{"n_kv_head": 6, "qk_norm": false, "parallel_block": false, "init_std_qkv": 0.0339, "optimizer": "muon", "lr_mult_o": 3.0, "decay_fraction": 0.709, "batch_tokens": 32768}
Each number is 500 + 25 x the weight over the matrix's rms, rounded and kept within 0 to 999. Layers, rows and columns count from 0. Numbers have three digits each.

# down: layer 2 MLP down (transposed), 1152x192, rms 0.0278, rows 58-74, columns 0-191
# up: layer 2 MLP up, 1152x192, rms 0.0779, rows 59-74, columns 0-191
down58:540466544509525496468491464491503506489507484499525499528522491495493505505525481492469479521509476503516510508520490486493489509483520467546511479508500495514465483492510522543544515514519474513540495548538504508544526487527483503499515515469495496522503493504501506488493471495509486519493473465483496461515484480540538522503492522489506510519483449487481462504462460517520502461547503456502519457497497479500489525484516523492500522498487481479502511496518490502508495500511499485519508492471471519509517479548524489494481493490512510479507523487450462493481451535497499512
up59:485466474460484500531488470497535498482596498517495534516473504485514500509487508487488515521470486479487536446488496501486492563504433506501486516496496468483514485464499451488519537531534510547515487515509498451514516448534473499471453505488457475495477499531475464492519496495500559488554528510522535523484531551523483468517505502451465532514504507511538514531521493504490454498445513459480493494494458523477520502543459517523498532503487465514478492497515518471508510515476497535513498512543483498501516504506491491476497516521485495521516494520478487493527496571463518513
down59:525512527521482465478512521516488497490467502526479476543510475494486497508498521527469499511518514525494504526492496507509522481502525451475521480505520498541481503499488504490496500506478507470518493480493498512502493527470544512531525526497514539501518506508520520492475508479493453498483486496494478470520475475493528521527528479522525487485516485496476450459488493459525491500511525498517502516508535517517479491483543504510498486474518520504530524476494500517470474507478469494504486499502480497522501527500481511472491482464522508485477504498508529500497509459516478508
up60:502515513448482494476506507493498495511467493505498552543492540510522507438494486508502481490509501497476508476550522490484490501528470484505553513507504530500533501492514524509506495492551507489482525515471524574472452484499504482506449501478521468507491450480502471452547468486460525521494538510522522488494546472505494493539494499555503501513520495473523514472503495513484469507548515489478516502485509503547498516491493540483485493481451480460508516502521486521533510556500521450498489510521493496524457479537470523483471518521514500546519488490507485503533470501452503483
down60:479528505486501483523494511484479462534547493444543486492506514509483504451513534492507558486493438498533507468524502463516502513572500483475506510515517510471504477519484482505491524483503480497493511508553462498486482519517539483460497490530497534485489520511505520519511502551497558543535563498500454499556490465482499516494454520514500510516543498494528540502500483493530506475545507461503502507495495487496498516505482499479500516511516440494499474497494497482512472463516529484519490509509446452477506498492519476486481506457521482492493487526493477461508520473498482481
up61:512506532512507463502487477530490479511520500531504486491527484481483487464491472505489473504530473452520507495502475488506487508506541491485498490488486507522470543490525504521506483485529504487515496486526546485502510517511483493509525517512525497519510508458499500489481481489541467537505507529494438487499459507527507490541473486516523518489490491484482491500477484556480494538503488518495463513502490512534500520501508492529512509513482499482553501487486494520490499543513484485492516512522489495470486471512499452504510515478490506475524493483507536510504487505502500486
down61:501496507483459510503536503480512475505501517481525501490510469508488498526474487515519508490532500500518495492516523470488526511479488504512510511498518509527525481469524488511524491487519470529501491480466467513508508460495525508488454528518480530469503497531493484490526510488484509510474532491508527500494507504491488462477520505519470505506517503490493531484556523474526534504485472526515500486479534513467493493497477500470501459530490485494484487527512526482524471478469533510520499489504505474522519485523511543435479528520493495502514493494499516497488469499480490514
up62:523487507501488487526495516499482495525529524505510505498488503512506512487481484517481523492528495466480510495518502522481497487495486496512499477500491488483535498523524477504512507498495510506506474495518500520505502503515480498518483498498517519498471463527514482495521514511485512512491513481488500526499505482494507501493505497500500516493520494481502518508494533478496489491533501496471480507520503503515461501508497498496511503509497506484488488528491489502489520501485506523489513544489480512509495519496518515498520502512493484503515525513509500487498494486504494478
down62:525505502518485492497527493487496508490477491514513506505488492495490500493508510487504493502493506507510494518482507485506497510486520485519498511496500472521475512477475511496478489486511495479484513467496467508488511501512517514497497487507503477485512522478492491512508470469517501502508476516509491503512505520487493519490516523508509476504502481501503503505516508511497504501507506506477513513515502518482503485513502524518500520487507482513518517489497518508496467486500496485510516484503507487501523487501520482505487478496509511509483502504489483508515488503498512508
up63:489508531470485472491483524522507499507528515501534529519512505535511464509505498490518526487527455539473510501501511546497534528516478463508504519480487522535505480467474503482505493539572514480483476473492505513498500517519445478470533542504503505496493537513547553494493471527501510469535450477516515491526459485466525474488498521542528517487523510517528506536525526502478478474545517494495485489523474515500509532520512511502465442512447479518523449470484525452453511500510529469437464536478526553535474497459506520501469485497484504504444530437488519463523508508464513483
down63:548537456504504541498460458542531532522529509505474472500518516499571547474554519464486447525476511518501506526472463501466475524509500467462472511489447532453483509486492518524511486509471514542535456515475523502488486511513483522483493485552537484490506473532516531507500496469492543518489482480555534480477508490526508488513480454495514521487521468494512510549488459505508483489483557483473511492488501478483506534468486515515500511507530503502502471503502505524473551505499487458474523518474514506484531511500486511486516505499480483509479497529509482466486492456490492489
up64:506470429481497475472502484483486522528510475497528530460491489491510503497513494481486481488466552493492509491544527463503488519446498495466491483536471501557465504547441547519448516501498471489542582516424473509547494481505495515521477436510484506548524462517539497519504543456533532493509519471498465478474521523472523489460506517442462446459462492547524487511506499496475548507467514476459526523465468526529501467513476589482486508491566527485471499570509486485482533520483516480542481461493519483536499498493496504482525482513470484516502534496515525497570522452499474522
down64:515468467559512526499476534591539514513506490471494517503504473442523498538488510496482485566549492507537506534487466489541505475527491554523474505480540468502451496476476576488476490531478520516513421530486526503512422454438517528514496482509537499481453483494565467529501580549482513465507525536466471527492495476494529477483483525541518471553486481445491528476470521483478513555526502477529479476508496515471516519529517492508524492522524475510457439446483465497493521506525445508494497423471473469525510447501525459536508469473493532487514500548483481491508474490565485494
up65:548556531519547516498505545529457473485502498499499486543500538493501489496492497550507503503521531468497527526487481559499519507456540485528566464503483474516490482531455462516495490453507463506479488505485503532479504459546476452526558470546506495488519460500465478573476470470496482464462480506510493457522467487521529482520508475549493517484518514500501489448500548500467507479489511517498488488512506540512463491504520517479529472539490481486507530504528515525450522514482513488473493496497519477494501516493463481539529492526476502527484463480453478522460491515481493508
down65:487490465501506477491492450495504518491488475501512526514517469474486461510505486443497471497481487472523498464529516500473468462499460526462507491492534505475492487487531513494493482535475535485506500521457512509488519542494535486473496531500536491532487519511533507537476473508496530443495527521484519491469529488490505542553519498470491469488508494493546468520532470468534500503487455487496489535506487484466479534477513487518493532496492504494535481516473521547527471502513537509504524494479538490499514484525542509516514466535525510491510507446481510503543512490509536509
up66:492526527485467493471545491505511526523502518491524537533488532518480494455522485549528515516510466504495495514509501475533515451483523461456490498479485506539499519475472487520562489457499520493504462509507461487463532498498495504505511519476534531532501477469462480491521461486501515517482477495459511534539505515494490484456465484515461505526500468501474543503511442479509479487510463469528509514532438495527523477515489487489534493483509529524503471489499542486460495586499473488517511501535516533473501530512526510490578460478513517465503550500526482494489478469525535461
down66:480458486476516479523488483472517476463465502538517509523484475467499481519486555468493460492529538553453482477490491486458471543498530545468516493521489518530483463510508526462472523495453472508508509508543512503537488483519496489528535525485534468487490462494522509529515500523492445497483516508517474527474502517500476528533494517501555490489503523503523481492531543511487487522513521532482543496456532504496497500521509481526497501525479479519500533503490514525485487505501502533525472496480495468505516512498491435471467458531476467519462491471505503502536502520494505503
up67:504510489509496468496511484480532503503448495484496492496505509499485535429493532483480489492502504532519500497517486496538507555481545504536509515481514478499501497535486488523507524529537508521505535455511500507549469495523492491504499527471509508532513476520507475469492494469464470500473497520532529520516471507512508454487502519488472467450460524509476523466529506532522474532485448499487473477475473495498473524513529465509494474476512499520513542498482475507491493541475533461496532490504474478541500520467531541514551500501482496530502516479525502521542551502479510462
down67:477494484527534543501521492494451492483490492498536498468505486486538483488493528493501494488489457495514493476481539524480512475539469513528499493490522532482525488468500507503482483519514521481516457557502481467497525465435463541512488509538500508502514520488500541495475523518503505489521476530467470500528524495503509491530524477498519518523507487467518488540485477478493491485561487525509481542482484511522459499497527534503529495503493504530476501520514493511474529486506492518504442524534512470491465503504478525473503501497494544405492492497468530514425486489490500527
up68:499486496493480466517540515505535482536530500516521569541493531519511492497492522474501492459453435525472524484529473511525466492506467495516500431534510466512503545491523516505504546504478495497490478521487512535532517517501474504486472474485478486535505435520515486500478512535539488494505464479506490475519504538527480445460502488448522494532451482514472498470531507508477480496543495499491449484536471473559530506517439516488514493480533458484507506500515494496489522486501482556531496523541504515497495499476523492497566473493493584533475500481530503486500470463523503562
down68:492499490502492537490478481485498492514434482458436490498531473474508478508500525526494534465469591503494485556478467487480526477496475506465491529532550498484465506536465467516504516537484505516532488527485512507474526484519535523514536524490520536471494504483480525523527511463456488503505506505486509509471479548522511545488491514471502536464539495540524498470514507503490465508482520496498530499495549462479450521523587502478468475509499522529538527474526465513476503499501469460503488522534492504509528478478497508491485514490510485503514474482445504495494475523505482492
up69:510503503504486512498497539479510512505498535526480522501478502492496512519498511484460485527529493485554492481470471506519528518496455517488502554482520505496459517522465526518513495479502493521495531512506512507483493480505479506508524504489473491485510547504516507483543467497480524517498491486503508505515470492464497509467505508510492509485484509488535529467512502427500493467465494510498497501471471485517489525549489553485560519486491531483488508501500480502484503509511506463506494498543512515435542493499462496513464481516474496528471517543495471507483494510505474521
down69:484520474528525493512508485530492497501502485510480498528503474534506492480529492488541497475501480512495516503505518523492495487489523485476500508502476525507525510515544484472512500523520454489492492497520508494498487502487488461484479477518501489512486497479477511509481516500502519491498497516511520498494505472546526487517477503500500492492508482503484515524488460553511498515510508500470506499512484490472511506462509456527487484507491507551498477484485485520477488498512482528501530499478514496493499520493516522459517477515513543490492481485499516499514501537451512489
up70:505492489453544526507501514497511527446480548498520476488466518495532492520535449532501505476528497517519532453482506557481519507480540505484503550495496485450466507540496462511456472491528516511512478518509507510467498551513487507509481498431478472502512524497499474510480503490500535492501522523479535486525508492508566489534527461467509518513551541486473478434489486518489485529465512516463530496502518541458528498504512494481464519452511501520488476531461491511479467486511501507477505531523541483485525500500502498459511477459476484502485457541515456488500501485479483513
down70:507488510441490540496487432487479549472510507435512488495477436534510518515510491499516491516485547469449523506463475504498516493479459501525475507478509470525498502490524518512497519505469491480486467493450535471493473505436518486547476481474487451498490530526533517522561491515528508536490500510517529458492477500525526498495558526512493518527501518523518433541518481548469486462483495477538501559518480534507481528477494497489474486465495505509528483504524525506517458543546491513450498483482517520516483492446499460506509492478511512551496509468471546457542497517524531518
up71:501476463470491504521501500535487488484509498500545489508526489482517499499485486514520500524542473499481498481502490545504513532504500491499506486488495500505493493528529495500528526537499505503500468545482526461500506513449526512493507490499499477515493465510496493515520488527519527481483516470505486512488495495478505501508488519506526492513507497480527535480508527490512500485473506498487486475486496514516472508471498503500502496509523479471536493527487474500482525474496448465509485530495539509496492535486474483468513514485519511496500448514526477477477497511517505486
down71:491493527514489523472555489460489520498521522499486521494464499528511500478508481459474511484483487492501501495496491488497486475516504516540510530517478504493499512473485503533545478518533494477501486483496513506513506513495500472495482517493481515487507527528508490501529505482500507482510483517514506510482529473500497535496540508511450508485464486467513493495472468529508505505510495490511509497490491494484515501542486483490502463470487507502477502499535514508514445502483522495461487509515525480480504468501504498510543497483499508493512546495501520496515520493520496528
up72:441521491508516502527506507506502517522498495504472510499544487454521503488506462536524479496519509530506520478521531490507475554487528467513490477532500482501506474493484511497491507507490522488494549441494427497492505474535492501519511462501492501527513454465516489502510546517558489454553487507490484485522478479496505466509496549483516519464533494561480497475505515542510507551449527497514526456458481484491484483516532448492477498497516496477496519540475536508495465529508504437500518483483481488502527506488525526506458521505472495496490498513478461471533537480449494503
down72:522504515493464493497473498516509460494483487491504485482477487536481508468494507462490488489486539489497502527457488506537527496543466483528503518480499481521514520527493492501507475512528511492522489534463529508512484481471521523499506550488487515466490548507462501505522519483462518515452543492510508484470499481492506503500500490517495507528483486472495507512517478470488489473512488504493458528519490515519503504504489532456510486489501480524511490467489481510488500476527509528476499483519500511521463483516489509518524490477522475519492512498544515499510503511538506546
up73:532521486520493479486444521514491553490503507473524495489499502521450493511529483506463486474534493480465483534516557517484544492472443496509535501501490497481529483500480497525493505444511482501500539531485490527479487478462564524474476544481455492465494496518479442491537521502514500502457522499495508524474535469441502498530498506526501468510507484485518486496472485545529491525489510502491523512534496494492526489574492476466480496484461463514542512535485513501474451453508516509499552479470530448506515521527511518515533520497463473495511429504493502541478526545471479506
down73:491492512480529520493537461469480452541488477521462485453496508482555510497479504511504510550486515543513524496487474516500489489530517487496496503496513473505461513498494486517486517502480486517498495488529524469518506508549473494538524478479538505526497491482511530482486526486507510518528482470457464493498452542576477503436502493506481499477479522462494510526517553481512536491527477509459472499479506526510514492479489522520542477502527477512465505475501470520510527537503531480518494500522473524498492507490485497519481486504538538491460555472497488468502431468523531481
up74:513505475532494510522489503528486487495484545499477489495492521589488480552492493494521442494504529534511512505507484504492500501489533468498488455476522506521447501498500482531480489429513473526465498479462476504518490462487500469521491459483511487510492490488504493465486480503473509479504496534482481505522463514546522521509523540490530513551497474517501540512527527478502449517498526503527487520452495520518502532500510524526495522480503517486505493472479520485508508458514509513526529507484487474518510566509498499512472495491491462521496506445472522501510476525516523525
down74:515468552510486518472544489562485502443452516487536522530487492465497518529512466494527518542470487421536488482479505533484475459501497499551484510501511507473504464509523508525487489484484473553469481513449457455551463528517511530488539524517486483483526516496497479508517542503451514510500506499503516498475502430514498530448565480478550524515536496516486538513457495497482541511490529493456494538484463468508472540459509481515491494519458501490482458524524525523516506533536480452550470498460490485516453553455514511519591472486487441559477489514503501544512500474476513462